Part of a small language model's weights.
Architecture: RMSNorm before each block, rotary positions, tied embeddings.
Each number is 500 + 40 x the weight over the matrix's rms, rounded and kept within 0 to 999. Layers, rows and columns count from 0. Numbers have three digits each.

# layer 10 MLP down, 128x320, rms 0.167, rows 0-34, columns 80-159
520494483509517562488541517463483451549453467520473534486570458481458398512513467514525482530515449557477497461449496452450479490473442434480513615440452497516493488558510456533485499454479465499503530523502495519478516440468533526573478472
516619620497560529468496512514468465463467469468497501516533485498476454452537472537484500515587536520465530522467501507437534508503513605461510414486506483534550515546536531489485440538461532463551502586525596516498511486581421525490462542
539526503511501557431539409464451420548463532496450469496460455477477503506494517495456403475494510515437416510539529534489489553511506447564441501509521496554539461459558510486515505500522492507519483469492512489431502448496524457510524504
508436509482420480397518557532501487457542434541475420508486501521485552504564507534490509560508555517527489524504517503504522505515553430505518521546541508517550484514575472497495494481491523466472531527486504475523539518570510481436495486
499475508487445465453489503485453480488487537524487441478525450519495469477485548525543433504510458604543456494495516485494441502494508495476503524488512551426406450468460393507478437524547500503469500505466461519506590507505544490531486479
393548514436553495511526536513437511489460540480562519445547450472510468495430470488446464483544532466507484518514493462497564551475510501463491488509495526459520487506447513577553502494441543477461507529491496536472597538492486532550492488
469488449495463340509468481476483588505497459497522560446520450498568512548486494460510503458370473424433491468433507444431486610509511458529604514476442499486479571654587459503447611462577438550481498474514576506565409513466494464509465533
508576453460496533512520468584444492534404468509520485587557484469444458533573519497471482524524477462471477526448481510508551559496523489495466517505533434468481559496469442487486519494513553467534510540474510470474508523539536484533523446
524485456513477576562502569521516551488520424427451473476532463467600448499494497480464532492499450426528401505469481439482505491496538494518455512551519496567509544496563522454503517548448470550476552569538486506510525484473492480512478468
481476533512439485448569450529447463513504518427393513494495497503444435480468425458523526555481516489533547566488434461435474459474477524484479458447460539489425537526515545533452456492470490487462565515485482494489575523489504505451536441
444569498481534487571458541466488498523492482553468510408481546518506533526491485491504506462520464525472520537541497498565525540486464497423511408488487484516586485535480487465524457526544535538500537540528533447507473488562478523478538487
381491514528465435482456506449526817581460479387427525428539518471478520443521470373632435480382452471496512465487534478481502488425490549514574519394433365562429460777464408467439468598414465422391446489517694540440418429424588545496555459
498527482536567488452488501581486500538589471437471477520510492528506499486609498485508462520510560462488496541471456472464480528513521434456534488521476561495498571436503553524522435506479500507516566573569461531543477528507571456486449520
496538469559475574487484510451504541460443454450438484492507535518552461525536422466552500535490467394459541519557539540464537519463506505425588413485500514406526465482502468527539475533446592465518545469450582501491570535531421518506480469
446543510499530495516453526476481478464473548533521493430604521539490530468551464505535523592507547559476539464437468561491464520485485494540538498532476477528458526491479469539450459551480512497505595516559415521550514484480602542544518530
513541482483513505515509498559409533443517488527506537536559479534514518553431416486481518492472492435519585468576459534519446507469548551522496471560452541497503533584494495506458505407473517523515479447545561420551463592548503501502492460
512466507518415527442509542418502517436459500457477446473566484473532419422518521509513550532487559550460511463517523501473486444509511522589498547405578482480504477499564481457488465527455480543559496533492526496473494445542489488537518517
495548530518493404543500502510513484509536550528513536486510481466514483580479543570501582526497434460561481452519556493522446536539547512522505491510503523430561480556493547467504549491504530534533512486477498600532435490476496467545467473
463546572503464468559533500445561466358483464537479443538494516568519462462555374495486450399507487453471412580479543479524547448603465462510436479501260499448504408515510510552488524446562593521510527489515519461490465511573487527487491466
477495520480513478456570481478530532522537469549518532476443491492414466536458507549528510532437524453573507461454424481482513540530488492504502454506483509495489533547520499488551540508534496560468488507503594509513463498487482585496517462
486476492499518459594425403490528564500487484525511529491484478438514549492469497496468457484508450517582499547462546482497469474455444475494500474484485475497496483507489486466527537474423485473485432526485505498470480490502504526493566547
439492474517541481586503456475496433549516466459507511568495490520494477538450487425495450488442461538477545475479477447507426490556576485457593535446522549518494519488464488533476507546497478525523515453504485487475491494454567478531479490
528542534553484455535491481491494592529500517446480495456477535484469506444523422468523479466471459484451470462494492527525519515446503528513484496494476516516480503504483536486486539475498502511489502470520498494480511499511465469428506519
502550502500435491497496493498454588449470457470471409577483503527378455552473433530497532515461471553485464481596449529580496477495537586533490494581503511505591547516508526467479482456567488439478490498488559454545513516477483478518501528
476515484495511544521441467462505531429499524454525518613576463438539551511463595517514407557531588440454480371425588524569570555371500561552577456459493436557537481522552527400530504543503488556523521447571495539532514484495522596479452500
449577483457460470534479511467544493496554579510538532465558512501478468528509507499426444502454475527514525502456503514476495457531517471527483464515496488464468490431546450477454520475547478502475555512522470530563524493541511478550545511
459523492431538454556553540570517509476452551554496496489457522454567488573468514533530468497508445432452528484498512416573524542525477443485526412532506521449555494516545460538503522543517538448461554505526530546523558452530459545515470518
402442496549493601489488448473425506444506533499518527496508509471499493489515498569501519479507502447510480430552527511475511497532530512553493511509515506538503456518485464494435454454439435547455495498473528589514506442502510531482508534
551565503553496571456515520492460465519527464475576501532566398469577509461507474493430477535555492480502557513455559553496518542447479490483486518489521444495478552485496449470482465530438474467495558556455452507432576441583518477510468543
474474468462440565498493482413427502504495466488438489507530496507464555481533520532450474526514509505519480483513546520479371474535532438470565514538541519519485519480526561507478470436449496499512433486536467509456485458521511492499518473
512524510470455497470461541456423519531472449443462471552506475477461499513480511492487442510499500480484519500520453507516468492494536529493516522526494514459418476470485516516484473505507571567489503433498465484509548468438442485450475461
507536447508555491472389585453472494573500508432500476492539559426490530545489512479491540453490536438519496464605450428560441504532572491450511397498477488547487549519531483551459514503498500526556559544521522444463522555557457476466507489
525487512555509524463493518515493498507533528490526539517526545584512541515526469438405457450544498483478509495569511506598485591508501546582515517554520499467483389413466553548470470484503452525530478498383394500496501465498518519548485464
517565517550487498482515528526466497412436499476475458575509478449490478486620506567465502489558498541490443457495494529545560423504520518525477537473498464566501483444541489525516508502471503528534471458475521502452485552529509523506512489
475430492440411482565541481496524478527466523538458495491454527480483532489530578422532484493532522524497474521580489434536493460646567488463489518424466450499491523514516503504486441490457514485514503493596561457529544528506573485525469534